python train.py --n_layer=14 --d_model=128 --n_head=4 --n_kv_head=4 --head_dim=32 --d_mlp=256 --vocab_size=1584 --activation="gelu" --norm="layernorm" --norm_place="pre" --norm_eps=1e-06 --positions="rope" --rope_base=10000.0 --rope_fraction=1.0 --qk_norm=true --attn_scale=0.177 --bias="all" --tie_embeddings=false --parallel_block=false --init="uniform" --init_std_qkv=0.0225 --init_std_o=0.0 --init_std_up=0.0225 --init_std_down=0.0 --optimizer="adamw" --lr=0.00442 --lr_mult_qkv=0.4 --beta1=0.95 --beta2=0.95 --lr_head=0.00741 --grad_clip=0.5 --warmup_steps=438 --schedule="wsd" --decay_fraction=0.83 --decay_shape="sqrt" --final_lr_fraction=0.0 --batch_tokens=32768 --seq_len=512 --doc_mask=false --train_tokens=157300000 --steps=4801 --dataset="wikipedia_en"
Each number is 500 + 40 x the weight over its row's rms, rounded and kept within 0 to 999. Layers, rows and columns count from 0. Numbers have three digits each. The size before them is the row's rms in percent of the matrix's.

# q: layer 7 attention query, 128x128, rms 0.0577, rows 0-95, columns 96-127
# k: layer 7 attention key, 128x128, rms 0.0536, rows 0-95, columns 96-127
# v: layer 7 attention value, 128x128, rms 0.0521, rows 0-83, columns 96-127
# o: layer 7 attention output (transposed), 128x128, rms 0.136, rows 0-83, columns 96-127
q0 123:507484565496420533478497436570447597528502523473500536522517460471394481522464427543518458490450
k0 096:554466497472464525467511539520502420504450484490496506473508495414515433547536518532502510422465
q1 104:551480563520485503404505489523489546569508579418445460556559501449511518487511407492488464488494
k1 101:532520580504525498430517492544521480575472444522488471487551496420558543532492475512519398463442
q2 106:500519534457549537447521596489493523499479489441467535486487543440489549542508508475614509478473
k2 112:566462455472547501547417495525474491518487544491597489519531514501493484543505558474495428439557
q3 108:414466533505509487501432429469526418496505480518530419470473538547571526527503554501494483514549
k3 106:515457486470458472480504573501542525523500468467535518544475571530522493479537483466447566500528
q4 108:607474466507450535441556567534459550562526473468420524464531504467514481494568453496528495456475
k4 083:523503468553522548507454555457544520495517475511512519515532456469509494496465503507561450470463
q5 096:500491577496496537480483485438541522474481451508582559579495477501495499507433487532508478476482
k5 111:574502474462448573519511457558511497456454519484537537491451528479464433543501542495535472516492
q6 107:533384543538500481419474540546534526516569524443459442517441518464502494472551466528527476462448
k6 102:492476560585459459422572459516524505530454535491488436553491468467499445458550502479425390527429
q7 089:451529478494481474577558436446409506479476565534578493562430529540513517565420534488520541558519
k7 090:493491437481471474461481503476507504564537492465595487515506518477463541489520553495494500493520
q8 091:503473456550472466553486407480527479531570509493509523524447471549571560574441534506461580542530
k8 098:495476425501553520489516541492506511549499487478541495511524566501464486530503519458500509498511
q9 102:496590550479531501435532543520455490479500486572453457467491447473449464491490491486574424544466
k9 119:498498526552462492512467499546470472493478452541481434506545444507473552499456486501524479469429
q10 099:486528501502613486541511532525504458478491490506473541492522463482535413524466567473507499529549
k10 104:502471440587524506558478488603445400550529509529558541488490493529447479532464567504552509503543
q11 106:507489548508519510585469470483566578535475513456425544498469496449471505514533486465576519459530
k11 109:521491546556516458456521558452442543574490454501492489544517525483429555521446540514450553429470
q12 096:533489513446517529576439500478534430487432463513510495440590510557451460504495522498393549498545
k12 111:501533537436605487502468469470525514496510490540473527430560476535464436568475524465469562521540
q13 100:437531528508384539506425550410501483491561479506571482489500500545504563427538536516397500474522
k13 112:449527517502490503551544538402522568433526522530512544482427489506526530427495481506475587484496
q14 101:464512533514541562512495509493524452490589484477484546439522507479510422435604472510427532482560
k14 104:436490502527497475441523510503563481543536470563548546493466494520561474447537517534438525469578
q15 095:522423501465508480426492492436480544524547521491499432521460498488452535484507469523533514493468
k15 102:521448524461449481493522516382514509477514496489460447532525443468473513472488525564427503437542
q16 099:493474533532465466537450499489503492471516560487494501528453518464528602536432520495504491466539
k16 102:566559567510500507428525505488555541466518487544512540464574502391469532468545544499475466484463
q17 089:454547523459557480532500420511438470529490482466534422475529557523572530446496480468421486560519
k17 105:484498513454549521511482407482515493458503479551423515414521463486506477534532400451555535480582
q18 106:570529515467490517441553497497486595544463528408422536548586466434440467511504451487483484491492
k18 094:555537536516531512509470496553474509521539494496519518445512426416550515592450512514592489471527
q19 097:466470510548560502523431540525545437459552435470532494491493511539459543482522613496490524458481
k19 105:423475516543474476501517463433464527563487485491499450551500440495505565483525525537431455445439
q20 092:536423513515540456511492502464488423463488587548511510543476520553557538509495435516462579515550
k20 094:496524409469509514502503486583539492495514507521466563467493464485514517475550484490490574542547
q21 092:516535409525492563500542488564488542535537489492456516465550539541501482472558497503516518407454
k21 112:454488497485521530497407469474511517508511493524542499472491504538523479434526506543520536523539
q22 102:464497500504522470489427440468480467481483491526592508512503502552534534493431486564469519529551
k22 099:507486451452479506504477482504521492431470474486523492483447535510495513484519537527499578500525
q23 090:491566581505512512546508564482526486453420462450476502483508488436443489520467572477559495531462
k23 102:486483525553450474575497505492486543498482505472504474502542453520447532542502485475487462445417
q24 093:474463518507508569432455468494583522476519444564504416504519452457518545453561469522483454432499
k24 106:469513633498486514443547511411537550463473444487514419550515480445500514433504485545461465465472
q25 090:532549498479522607432503550547533530452536407441428541485537515480518498529559460477566498507473
k25 097:506515450484487526522498529541485496373477483539490509469439540534551522502479526484501515527499
q26 103:465434537493511490561449541449520529453397510507477494485472489480478526478577578483458576485560
k26 109:481511558442495475497483465408535507415423458526515475507476455565490476478493535529423498477528
q27 084:557493513494574435502582502534514466508410485532425490517496489461589471590509545478518473578530
k27 109:528482430577574521473481530566494443574508470460458431550557478493461443579496524422492464527495
q28 108:446458447619498551566513488517468496509589515492516558528451512485519458436459533485537545515448
k28 099:519455509495510493484496476518463528530492525499495560507412544480540569443540498511517512457474
q29 097:455490523511512447558488508435465514508480494473497486566481493475496549469470505555497498500498
k29 106:493504513503422530535515516435510469505499484512514445552442474490491513410519510502412551494549
q30 098:460479519468433534482441451405582549512531501479490469514490470497509507459517517497510517506484
k30 122:498499528539502524477492497499483530481557499533546546530477488456459484447497567473456543490562
q31 094:502448518522493514547430456484551575463538541487496452478443437554517558500544538457567501507489
k31 096:502553497459468452481448568405519514499409485455507433520413466572541562486469494552512450494473
v0 083:446471537518485417512529554532565527500523475440485528540476458534498478513526412421538493440491
o0 086:531539522463489552464505513497427418484448559509474576484484490509485563504484522473483498406442
v1 089:510501559498443464492536513479449570549485529510515489513497525469536539478414504585538502535531
o1 089:475519426545581503558537486512552566487454492541509494494539460499485459572492528497529495504482
v2 093:423505447525469556491501459493514475508487540477507499437490534500464469442501595494519451555531
o2 099:485494508547489469541555519426543560468500460493482498536520525519558497439516437493444518475527
v3 084:610510472492508519505522494538432498486437506513572499509445531520537560503522563575529509560510
o3 095:405501457525496486543483451505550477484522512470479445479544459488506459465463516494555509489551
v4 099:456490485453488480468427409560444460492498528532504494507581511476492525493489476572519505474493
o4 092:511512536545509480507500472467427493517515490470521524518472490525478558548429585485489519555483
v5 092:450557539515500521494472529484529516509486465558469469451491526534568469518544586551505520508490
o5 100:485450553444498498534540527487520503527489479482529535527518494444492495483473437485520466525492
v6 093:464571533510520551522472556523511513426495486489483484492470522500524459466462527440494513536564
o6 099:474449497484494489517501521540551479448471500503473471465533535457524455430553458496496517528471
v7 090:530483531493499485498532545526524535501471511486493449521465521548472564520368477511471533525532
o7 096:498487417512441497560479423487562530518506547498449489508525520473468464479474485550483547498521
v8 079:464521473522536478522514458567523528555574518477550469498483469562462524542359490478476484483506
o8 082:545501441453472476522453507495538506513485508525510463538529461463475493510522536534457565426465
v9 094:507478520539509550486417529503464424485540520508477491564510509457547500532518472504473543512476
o9 095:544511511554531520455517470579493504508495444563517464451474523572509534525522587479511481544446
v10 087:459567455507445535496517522495355545550501561506508442460525511497474499565582529540440526577445
o10 101:505427514494504458513425415500543466533509445477586460536460402577500489490476472544520504554558
v11 101:471456526445457494464458570427480535498477473548496535523520513474520516543522445557561495525516
o11 111:464519483463517540546583525516462549585469485528527509512521495571465544606467450431513449491475
v12 092:482528503507561533481582410528532376517465501454466511507467485466568466497485519565444507508474
o12 093:515558526526523471478468519556510506470560499503488485431472461500519474468555484497491481575450
v13 085:472478513532431521511492595419528525486522538452578486568526495538492519495444545512505522540520
o13 095:540494482469498474516525363559546521587500493479462463457525497505518499555396515505507534496479
v14 095:420509515442498493483454522537510517503514451498505568427553515488527467500490501495485509482531
o14 094:524418531480501439514534551539435551511500472469549541492500452530482559553492486441550444493422
v15 103:521479557507461494501453539473490503569517490518508465431519488466416559516533513575587512489476
o15 121:430509440452513522561531454439505530554478457545495535564471490540470420520467470443468497473582
v16 090:430544544524558437509524422478578480517491408496475524429485495509491512525503445547528460528487
o16 094:478493522571512471462471569432503514574518567468462524518449476545479441439477428448486501485514
v17 098:550517482490532539406460549486405491477553516510509488526515499507476465433547517539528519484540
o17 101:393513465546558514501541466487554528479449444524551518518484490502478470549514495467491445484522
v18 094:516532509541436474490510518470471533464434458484455534421594545499435452511527593453486497513493
o18 104:442410511518496478508493475471468444530560466460543529525466486491554538498509426525554535461561
v19 084:498477471556428521537509510575523499547514499522514441490475525529485553488503552537486470548506
o19 091:564517491477498527529464473484527526543510550503468462527519494469550467499458505502503509538468
v20 098:604527469564526530471552549543402559505481565515492444555451476489560519559446503503524472527531
o20 096:439485475477498546516486458529580531442482467546531476505526472434440499520548580578432508527490
v21 083:506506501436551460484577611490546458462486474492487525522565460452479465553619469481525510532485
o21 083:470502528411494583461502521496494466503481534530524500480521601537511535469499419461464468532544
v22 090:527452526484497493497510568450509484512470488453566513593480475460535571502456560469533552557547
o22 098:486498496451508486511553442563536571499475529513438546426546557558538471514527536490442481463406
v23 088:587509522405512503488554498477509500515425491525464486528482509498551494465465480539515535514527
o23 096:457521453468496544536540528486528524464488560512510487488562577482486446448526456511452458537576
v24 090:505534520540426487512571509552508515451449485502522477528470529477420464468510409454486484513491
o24 098:466461482556580541471485500534475470457504527509465489497503472485496478416448455523489502545479
v25 084:477491482421510471552495524531484565503537526489466536427603504457499520530520563567567450495507
o25 085:456509484448485536504499573412491476504521500481520487524455525546604552394519507545469526501499
v26 092:563520487466554520453548467494495514473480491465458484471494472439597459400459501543469506479559
o26 094:457531487559557527487505541478530533451514541482526488464443489483476444490532497542498455516525
v27 096:476518532505460522502502472548488502490541493584553484589511512522377485451514499570517497465502
o27 088:488530488532535517534535450511494464540462496475475457516520513441488483527422514457522498581535
v28 088:492508522572477490477509500407542478482445512446470474469450481482480425554559604478512480492500
o28 088:495501577473472463486543481488556495522486449493472571479510430410478490487501467545529492462460
v29 094:491547539504549513425434524567404498470542491448459441442467491488462496495383527477515503501523
o29 098:411490500560502461538536486484512533463461439499510536534429454487423495487547587594476563454487
v30 091:382525488501521461515435432435460503499498517557438547423493497507504511502530463545545497559466
o30 092:507470540512482473490544583416502505539455414485471502499488447533466522496548448434523432513533
v31 083:476509525470484517549510509492431437557545486524468491472525465562488528521570491526440478541463
o31 087:507456485408459537516438512513481428594509490485570501514466485507507519496520446448463511530554
q32 100:451527497476507469463520474478482403504564530525491537476522468539410541444497483536512496499512
k32 103:501505520498547494444519448539528531502522505468451513507528487401584572528537474519573459498468
q33 111:434477508508489485552553516512572444455533465501507510472473469544488450469526608466477585536533
k33 098:426464526512473511554446509461446524547477534550548466510442535556436475505458480520500586521597
q34 090:433526476547519530528553539499523429465500456519503477499509477514496417468527546453437541522507
k34 085:480496511486451545507484450486516446505422526523552451479465524572434465505519490505416530566558
q35 098:519522457573498569490547465491528404499442452503504488522474516505489442535527563444503576543459
k35 086:483505478465533514482512441554536399479499415458580448443482488505487500524538497479430453484500
q36 096:494561453554488544490488414497530481523486455466550512492491551527518540539505547534475551571457
k36 075:553434469493520438442545473493526453500490493467524528384471515522470531510516401486505476463502
q37 096:452533489506487533490478421480495519544499499488598519487469533533531585513478493553500518541458
k37 094:516490476494537447445477567446479458543522517506491570474456537550498532541511467466552495539491
q38 103:475484523520514501422484569489457631505557561544502505561488501466504470455503421488516416436522
k38 087:497546472570508501430526581500494557554534520438498557528567501490452481504527547513558498517504
q39 091:464511518453565495523539529539537416515435449508473443455530459509441553506552507446517507516472
k39 113:500500476474481568596489496561486506444498502521531456511504502448490459505502527496457521470446
q40 101:515428494555432515536486503476428535507542521442538481505481592541519493517508492520505566511547
k40 086:591489476405571483487498519444454502551508595474526519520482508548532506473482470533527482487479
q41 147:564531527465529504461507516543484571482517505545450454495522442409508471477522438507560403482460
k41 079:494466514541491516551494470632481501439531499556536533560567571564525468461464490489510518483538
q42 088:489459529441561475505560543551473445520493450510496553566498465496492507467543445498500415483472
k42 116:486506482521489589452537460488540509511477427491527501485511481523471469523499554536440534562496
q43 102:581477447469450456443511490495580555515517530498509463541457523516549542543496532577495594551490
k43 104:536520485487511435471469537405499519495503515457478542523472421455564535529531507431509437466475
q44 104:359494528456514539520428481459525502455461466520525536522493478505526491377494426473518455468520
k44 088:527439509511401477569529513510421482495507523470557471463444555470528586477488530580497498521478
q45 104:490548519503561511469504478641551462517513454507434520445526546542489490557587506513482491514452
k45 101:498564498478522524552440491628513485526441425514519525520481568467498437503483461454508493518469
q46 100:448585552450471530541543577474545594493459499538494514479457476473515510497447490480491510468518
k46 096:512503462441504435589471551509469522438529534548488526496520538480489530507525459545501506415571
q47 091:431501544499503466457464489508491467528434452461505461434462509545449528484556472474497486538362
k47 105:487486470524489537581499517519529510480502477546433527466461564489521470530550501516530571503530
q48 106:423462474485473511553463520500542483435461447508496521507471473525496421464494572498513567539495
k48 092:514472473535491515536473458461517497533481529568528534510473536556451458520517497510484561549582
q49 093:534531480526487468514523502490503562497520514466469499570520480434547439530445437492516462528515
k49 085:485537486431474482504462532519498466544551458457535498486507515571435498469508493511424543476525
q50 093:554480504511485451481514525510462590524536565486495458560518457413546487509425448539523446445537
k50 084:489549502474508533490512493522520504432478454511565480480555491482473507481472520496503436471435
q51 093:532495516487485454479522522477469566499504537528509473540514474460495448488482432470533426454496
k51 084:495544479500501526466542507546521514404500464476477484541567451413516541442545563477512454473469
q52 074:544471505538511454476481514497486499491476500521481411526565450457481429473503476464504451489497
k52 082:515524524521491520547517430593587478404503458534499472517489515468480481434520488505486497489472
q53 093:482544481574507472603444455514546468514509471440478511488507530532538526496518518450447550562440
k53 078:505495465496509522562484399558553466528519474547517553456382474471522538532544450549463567502515
q54 088:531462487533475508481494481490487551494482560468578545504452531497515509533438506586512546505509
k54 095:554499444434515459437478534456464473598481529455481530473511440486524527556526498487520481556499
q55 095:447506535538517484516493505519472465466481542533416475487538498542413488464510479430507454472497
k55 096:471529497583469585564519444538481500442500442506518493514472504506465414519515567498516578492547
q56 097:527505489525556433506484560472472470551611502520445525525519533472497534528460446540441428492491
k56 104:524524470524538507440570475496539501478525425442405501494546448466504463560455515479541479497452
q57 093:535466435513488488411497440473529508530503506519603574507384549534505398496487487586468540554520
k57 115:545498483461501377470476585446490495570533597501478551481523511519541536526506512480471515526520
q58 104:502435479523522506471536488490516478413488459552501495486446535531489497512474550476582554492566
k58 103:555532602512403458520482517534455491479522556482547475536551468486436432421447513453471474505558
q59 106:432527583506443566473502488492508522494421445562519468514484487489444479421463488441487424474525
k59 111:505448509510495488562477545500530496512499418488505428445526509501512565503521473565551493474456
q60 099:524491486490621538473485522511481437572596496473511518523473422498524558548612536480481479478465
k60 099:530509460481512581460505449457563496509510460537471488485509519519568478509474578512513511425362
q61 102:435475523542450535534376504417487531517485532471545451549465463558481499447482541510527477477541
k61 106:513468533424495439430476472487511459508516518485538528503448565532564526464457486581539522480505
q62 099:494523519568576453574440507557445437545579487483443525420565496530517443483456534489512483501491
k62 105:502495551510486545542582418499525480464450563549563525504460575545458389530444463470525517530592
q63 107:540478462500551473480474473498449561486528572491515533506474532552500469518508466505505491511518
k63 092:526527511568524475477542477501485490568484526493424523533440410503502506510541532504405443551448
v32 092:478469448510524458581556483511510404439540550544448435501553538499494496455565456448453554502501
o32 089:513478502564529510519579467521512451591546499511567442552500528505531581546453503459507491490483
v33 091:510536490503496509514549445459516478493459532480571466561480526528451497456558519438534480457440
o33 089:522461520539569466475437500491524588495492578556469403478622478529511564490478453486446522483565
v34 092:503494501452534479445442519545516543521464499531475514602460491453530501470598523493507479482482
o34 093:510500505498512493452451516467516514572470500494575466535543435457489441427488452567472436426504
v35 082:479554505545446553565478574477544508533497513374503544455530478447537511546470618522476495528517
o35 086:406528477467426451498472588439520533480510496556502584492497548480487365429481491469516528517492
v36 104:438531534519406514535484650477494480545499528550543479481527503486458529552479452452505511526507
o36 107:455496560498520500504530478439513439471432450511519582496476521428529498486461507474542476523510
v37 099:525574438476548537494513520489524595527485484458512533538561560524491528468538537576466510535518
o37 098:496534500557501522511460498474477503447561514515430581487481522547452457444526493459472563494521
v38 093:527461518507449461477503473544385451481485529512521467440529573549455459513496476497508523496504
o38 092:579490487482522526524524430589492516547526604497516414527518465501535523568522517520475482495464
v39 084:445452521481589443480524500489465437458524501501475518564535536547505536480498426435501455458506
o39 084:538429493507511549486505456558494477546475565535543395478475520550521560515460438497526521440496
v40 090:516544540492505549547515535464451500488503550529533497416492513475547500538450501465453564503578
o40 090:449498483517454565489528485494506469494581477512512560545412582480507426515517483468506537539525
v41 095:523552451475533522513518514446431556527441496514536492513483441504452519534514434521478495493534
o41 102:492524467518486504501461520455492506505466502502485593481536464487426513495512550553441480527535
v42 104:450478492450437474472518474510540489454516477467584474470492479483425513472535467467522522492540
o42 102:472488509461518517537483456513514455533501419504520411523487460542555582480492500534484483474468
v43 092:571520449474480512481511463551506493541534527522474459493496488485481511472525471528535508536496
o43 093:533525456544576512472451502516517503530510528477490531510533465513446476474493503521458437437427
v44 091:430451547534443440469450528472498517538482514454540523504520527459530525530491506479527495502595
o44 094:511469518466455526534476528488519511547476499533548456499482518468514543471512425534565533529422
v45 088:500438476483519509518512483566493432447584553538465500537509561523597505466482481461452533494394
o45 096:536436549555538445480576494560538495547559504539556442544499523501527467530464443509500502479532
v46 098:543550484512505537464468560486541512554496504519520478509469401451468520505501470513537466488554
o46 106:426536457516513478510468527432546493483431454456475624532506445429509480417528540588496488499476
v47 114:527456520516525473490474519508513502451564527600547498431515558462470551483490554516510462509482
o47 102:535483603496475523393503536518505520451449507483524479494535507465533491509485502476492463532491
v48 088:487489545483469497509514473518443499488487496525482495526434507468520518527519443431501439467468
o48 088:540481506487453474454456500511507492548503463506588418477594470480492529526487503544489402491447
v49 100:487497458465495468460597564481475558512473484509443463570498511476491450530456446490543493506504
o49 094:552493460506484499499460508547461511516531467515520499493612506449478524507504486486435485539384
v50 096:480507517472605524434476449501486521455507511549477480479598455506466489514526434497458563572484
o50 090:489548525511498534484531411524533513466499468490423541462476509574490607575492543442480490520499
v51 098:550520464500590503501472480476451527469526505530618497460535521549435572509500471492453499514470
o51 092:449543510546517536479518502440511522484531603509462560523419493565485496463490515537510512475593
v52 103:499492503548432477509492553469574464490550468415479513428485521441469471559480566514558495517522
o52 103:430501531446513490508518631472471498487492462481518536439486465484555455457511517471567486508473
v53 089:522478493496629495504511489500455504542522489482491452549505480488466560478618499527514488458439
o53 097:525545425455588537509502499507496491548506549477489500529507465515507500440493448579457450445467
v54 093:453506551526525506498431552524531546484476529388546536520546509471572481526473490515479472549492
o54 089:516505516566448535536528466490527532451555492482444545500429514538489498473568460459602537497546
v55 095:496496529482464480452515544457444509456436513520575470443495484513428505544356436504515469485594
o55 096:536441479524477559481474462473504540513461503500521475462480506458550523567556553559522482531521
v56 084:506520529530568481475523500502522465494440515496570490515472536510535481453543537454515449491560
o56 084:524480495530529489541507446536491476492461598486568424554495455523540527512523448544500542407556
v57 108:455461449509547495504519449505563455454525485520522487529513483520533493512417437440450522489510
o57 110:462422553586500499486516492567484443486460501547453505470498534555484494550455517462491574472527
v58 099:518431533514478483459523434478475507499514482554461504524441503513485414511462453480526490476486
o58 096:547418511494464477456445505535502468526528442519518412459626511522501523546499508538472454526413
v59 089:448450521565481484524452555497464504521485524486519504490494483480477498530445524513513489473511
o59 088:485490467496439509500478569440507484538476486525503457525514533398478482507472546545529523526469
v60 094:555519471471495515568485467548524482489524526512494500478531542476438530494573480494458526538434
o60 090:484576554553518548479555500453521567491537532491464561547426471506509503455450488452482508503542
v61 096:471502544516473516525440475500544520475518523527538512473495507495495531555454525447473491547513
o61 093:496525537465430474479541501509485561504470490501541495480430489475560553506518506446588483510547
v62 099:524519474520554568507513529481611525491514484402506524501488508459507501509529438498466510537527
o62 103:437531561496528530459489536459471481455543495540539497461503403506532432465495512440560515470484
v63 085:474422562516494439470547455500481447427495537495441467561463516548481473508474475500510480477455
o63 085:517401497479485503516525474570533438549520506498485389496554525517582543541433494524491509527473
q64 112:472463456463488464457473492497490425483559502466510554482442580627474488491506535463459555481540
k64 082:540491428552512454536518441513526586513498566443538544481397539529554521546451521472505577555525
q65 087:512519499568462521514494497428543558421455499564527459499519429456499444543542528471492495547517
k65 094:525424591580534513470456511410465524560472531412444515529499498519455471501500572519472477536439
q66 089:433452553428542485512489517484540549560537538413468521534488566519529554478565517492524483420548
k66 088:498579497488462529496516512528509485504582493569518519466496533472395482514501548543525457496518
q67 088:508505516522419526504524469452505550523511518476468482489542421411495509521477488477478495534425
k67 086:473528518483520518501529558466502510524439430454498471515603446479474521495499468544492454453485
q68 088:520516409452467498552478447423512539455530492502461493506493500457561555513537495523569507481451
k68 093:506512549535513502573420534490437471514464542519523477511553457497444427488518439519490447554424
q69 090:477491507468570558468473491492582483500477443461512482548502500425463526420531526503476506416444
k69 083:519493477488485584474479483410516522532522491529471498485470458530432428402521572545460497541472
q70 093:479543446481481533510491519522536572470421522471441393518543452503519522527490532467508547511464
k70 074:499477594512511520443527524469543510494529460520516567530471528500545453461480499497457463530466
q71 104:584542480532522450466443439492458515488482456556532492535544446461490419529478455478534493485549
k71 082:461502424497556498496484505449551481507540487594495418508525537532486514497435485460482499497466
q72 094:504446473520525518542505555538560515506495455466561497429442515502493524550600512529524538467474
k72 094:431549486469524513496535495471451478494534433518498568493506487451463532480548468555431467549546
q73 083:517552506519548556492511512508461525474548501527556499396504438462562486503499511450473518486501
k73 148:497486431441458483497464459508493515508527522503527572463410634519518491511464518517483581511557
q74 101:511549430571498481496491512476529493483541566553468465398484541414457500502544415564565498533510
k74 096:512493556479490476572536439441461500514534501473460442517453542567589520503465514468506516495512
q75 097:564500482523514480487527524533492407505509536500488550512496494462463522512487446429506521440429
k75 100:520537476479498487517452456488534439466512491498474506474588515509475481562605405510563493495569
q76 101:506518479502483475407513559530488433488486541482440548492516521443463465531533567478452473543457
k76 097:492526479546522485483525496502529547507512507532424543497534467554417493574509531550510521439491
q77 097:504440477530492552464475502552534508511536555507516499487453531513459553461499515512492554502502
k77 096:471483514486473481591572545517475484514527431466453532526492464532480491496554485441460481476602
q78 095:473494535572415556454565487465567525503476502472477491456449458505396507487568484466473496557526
k78 096:470489524464544502531536500504385505494471542503526504478514421454470527547464570531586546498481
q79 104:495455480485551526514448501559535510540527638500492433499516517525442535465509544557490418506523
k79 102:544484530440489505511533502453476542545491534512495484543452486442532583483478451491456552527498
q80 080:541472475478530410517502509468504474500500521520499585460460534561458425506536493468488571485524
k80 105:487483412393492462502443458459499507514509510520526523487434607563509490540490502509451565542576
q81 098:567572514475533528541542460510441558498487482534468445499533463369547522483469435499553428496415
k81 082:452550597523466517564519526496533471475479445500502475577571485453479521494523502491509440417449
q82 091:547500458525499455489482502511493492474479519510424504493453570604544530510523532457462538518544
k82 077:480481484443475486535501483450507511583565574475530579448403589517528471611490487477512513530525
q83 092:530542506542471502476550485498485543447459569496437460536510432404526529559485500483480440529493
k83 088:468503535493509489506489494505504489523481470526484483591554440443511503601498468470550432444452
q84 092:527516461573504530473456475471482485466514511533506457529484505427415491505546520489559470405485
k84 083:513467579522486501518519534503497507516485494530439397529503447501501429523509471522489440527492
q85 098:548441516550538495493449469466566624488511479474523549486501479525581527518466459466483456493590
k85 108:495501442464489532493504477485476544461473561497500417453474503576566472504522513481518603566579
q86 092:471473492465492573484486566529500505542477562478483496450559436515477452421439496665496481494585
k86 110:548478444440459455524478482487518565515505498442498544544416577459523551545521521518516507514537
q87 094:510496535534487493457595538502470511532553515517528499458403531512515461572470480497515479560447
k87 106:474448509434481432503512464479506547488479506510522489469489579471564600503457497456464513470561
q88 095:527535480535481479536492539470422476505538496486539479514438543522497528492484548517509469555548
k88 104:519507571507543522497506450591516451510509515530496477480469503496473516552499516498562504509477
q89 140:451430500449448448515541477462496496484491548448529554509464590598500535527521570500517558504514
k89 061:495519533545522461462562567536489505486522461488501504452537473459483544547595490501544445467482
q90 094:477519485584447483513509500570484516467532455516491440538471527590446441515522501490471506422505
k90 097:499449545509485551459528395426538536456484506502521466476518529556501457528485524467378567495422
q91 103:457491480583492480489480511503543491440578464478427466446491512512561528445450443510523509430534
k91 103:532489497465520554574499527510478573518514494420513530518453449553524475540501462524567510498563
q92 106:533503530545486510490488478470574538440417450438491461496524499419499598449397526572475506505508
k92 100:522546510508533508491524543525410452567517473485550460543506464505545501475513524551567547562594
q93 100:456507501525509551508494497491496490516497504455532478518493494500484489520434531517490435495536
k93 099:559461457486474495502510507443566457465490447534519549404401458489531400492462470523553536510470
q94 105:481527466518503480502506454463560430466556466507557503459475526416495464470427464511474485514525
k94 103:503492398498522579503461520518496432474561518545449442454456484519521510484512517575476512534503
q95 103:572577587510432469478408464502497531471482487550520495493566488486456486552512562477581554462460
k95 105:454477384554548443572532519514489462483526447459563512520492511533520448519527496530471498538529
v64 123:546479447480514505487482500550464558536509524535481496448494543491516482551528453518538483486430
o64 116:535529498472569471469582475510506584552511496507459483523482547457539485475461454511501469510472
v65 136:514470530499529523437480499478540471465497529513475482531461506548591485513550467587482507511493
o65 125:514570466494415442488466498451474533521519581460456508511459492550593524535516466484491504491431
v66 111:531514529612489507489499516471502535476553584471445490555486480562505557583471571512473480470459
o66 097:526493481465490486502489564459453552480463479496536499474486499488500517566489592496547498507557
v67 105:466504492518494478498625530561545526484503478477533433388458569544539433438579527488507512492451
o67 092:483524469512486501501537519495516457512557515480472465538524560501482445606475442456499448498488
v68 121:565539436510505491497423456467449531431521517529535525518460481463529506486457502508558506486520
o68 120:485497487441489504469471468487467456516542496559464590455493471578469481504572497496485457493473
v69 125:515532504497541575489508473504412442435454597516490470502500542572433516584459596577475512595467
o69 124:533524593440499492535474493447503478521586525528485539481574517585503530544428485458528453528487
v70 125:575479497486438531513476449468410412500474503551498517501480484512457494503491607552532513493483
o70 120:489514546470564533519444443444515416474543436498476469398609511527459471486455479555515410524567
v71 130:465441549510495511478452602525559524540441524407545507549510510506516451515491468422577514469523
o71 128:553525448452580527527511530580533490542495438478534486497493418545506464483519465545501550485587
v72 119:543423516488417481561424550457487430508536468598611503482513473473447538420466503500480557500591
o72 118:509445580500493563502466525460448445482506499508517510451485449557477451417529497569432540502516
v73 109:578419551523476441475521480457564577520546481525511525545486461486520483507517462520515522441489
o73 098:571447507504551492453546497477486486496441428441516445495477494509531478494586512539480573522507
v74 126:514526451425462476511416426429451519524558474513583550462546508499465540502491539520456490460483
o74 118:481516520513466490494480489494470431494580505522498548455458474491460498430511571536461530441452
v75 123:476486544504405499521526427471512485559539484457522504419501443460491493530516579503486486570521
o75 115:509470531478505485542539547486529394463524462506483471488497488488514506529474530479458554424505
v76 112:536520497447546520460594548521443499516470446550459538531502559552516417476511528522500500510464
o76 095:462518543498497477493478433504493457518544519523476526503526526492477487545512445495469460520471
v77 106:493507529485535511481493499538461521481517457506523444513506532524507515515496592423531526472487
o77 096:451503448547491502481505465477496499510560458552548486525512526503477553539478502486493429558567
v78 103:467503463530488484500508533477528517435438415465469450496446535547533510497490564498489505435487
o78 095:497525523487459485472474462471493486529491529470479439514606500515455504583514486522562445505470
v79 118:589423465564545564477523516467496468544490534519460521498506503486470475511494430444435489535514
o79 115:469432558521489512462503548419467565508491598539455442503466565545567501455507525534473505532492
v80 106:477590497503522524536510524492504429504466488532548448469499549538442472437536579521562494476497
o80 101:476512503545494466535471499490506480525462566465438506564501499460506520461477464461528470542479
v81 127:567591456519510519491464417528415504466507503528481533530497484509489474497481507474446452479483
o81 125:500459554540442494494474517512493492458460504505408557521546521446478545527507556496584467445482
v82 114:468530486554480553519550475480557540498531562469496464537485490473493498543560418467469488501502
o82 110:587533447514519504542522545485553540462397523515504460532433527489561504540522521458525514532528
v83 113:546598477590542504586521545467559570515477556426485494487464494526481464543511525435459523585463
o83 109:471494469493509520512483581558468490541430558522535490522438477543474491521481464441572515547488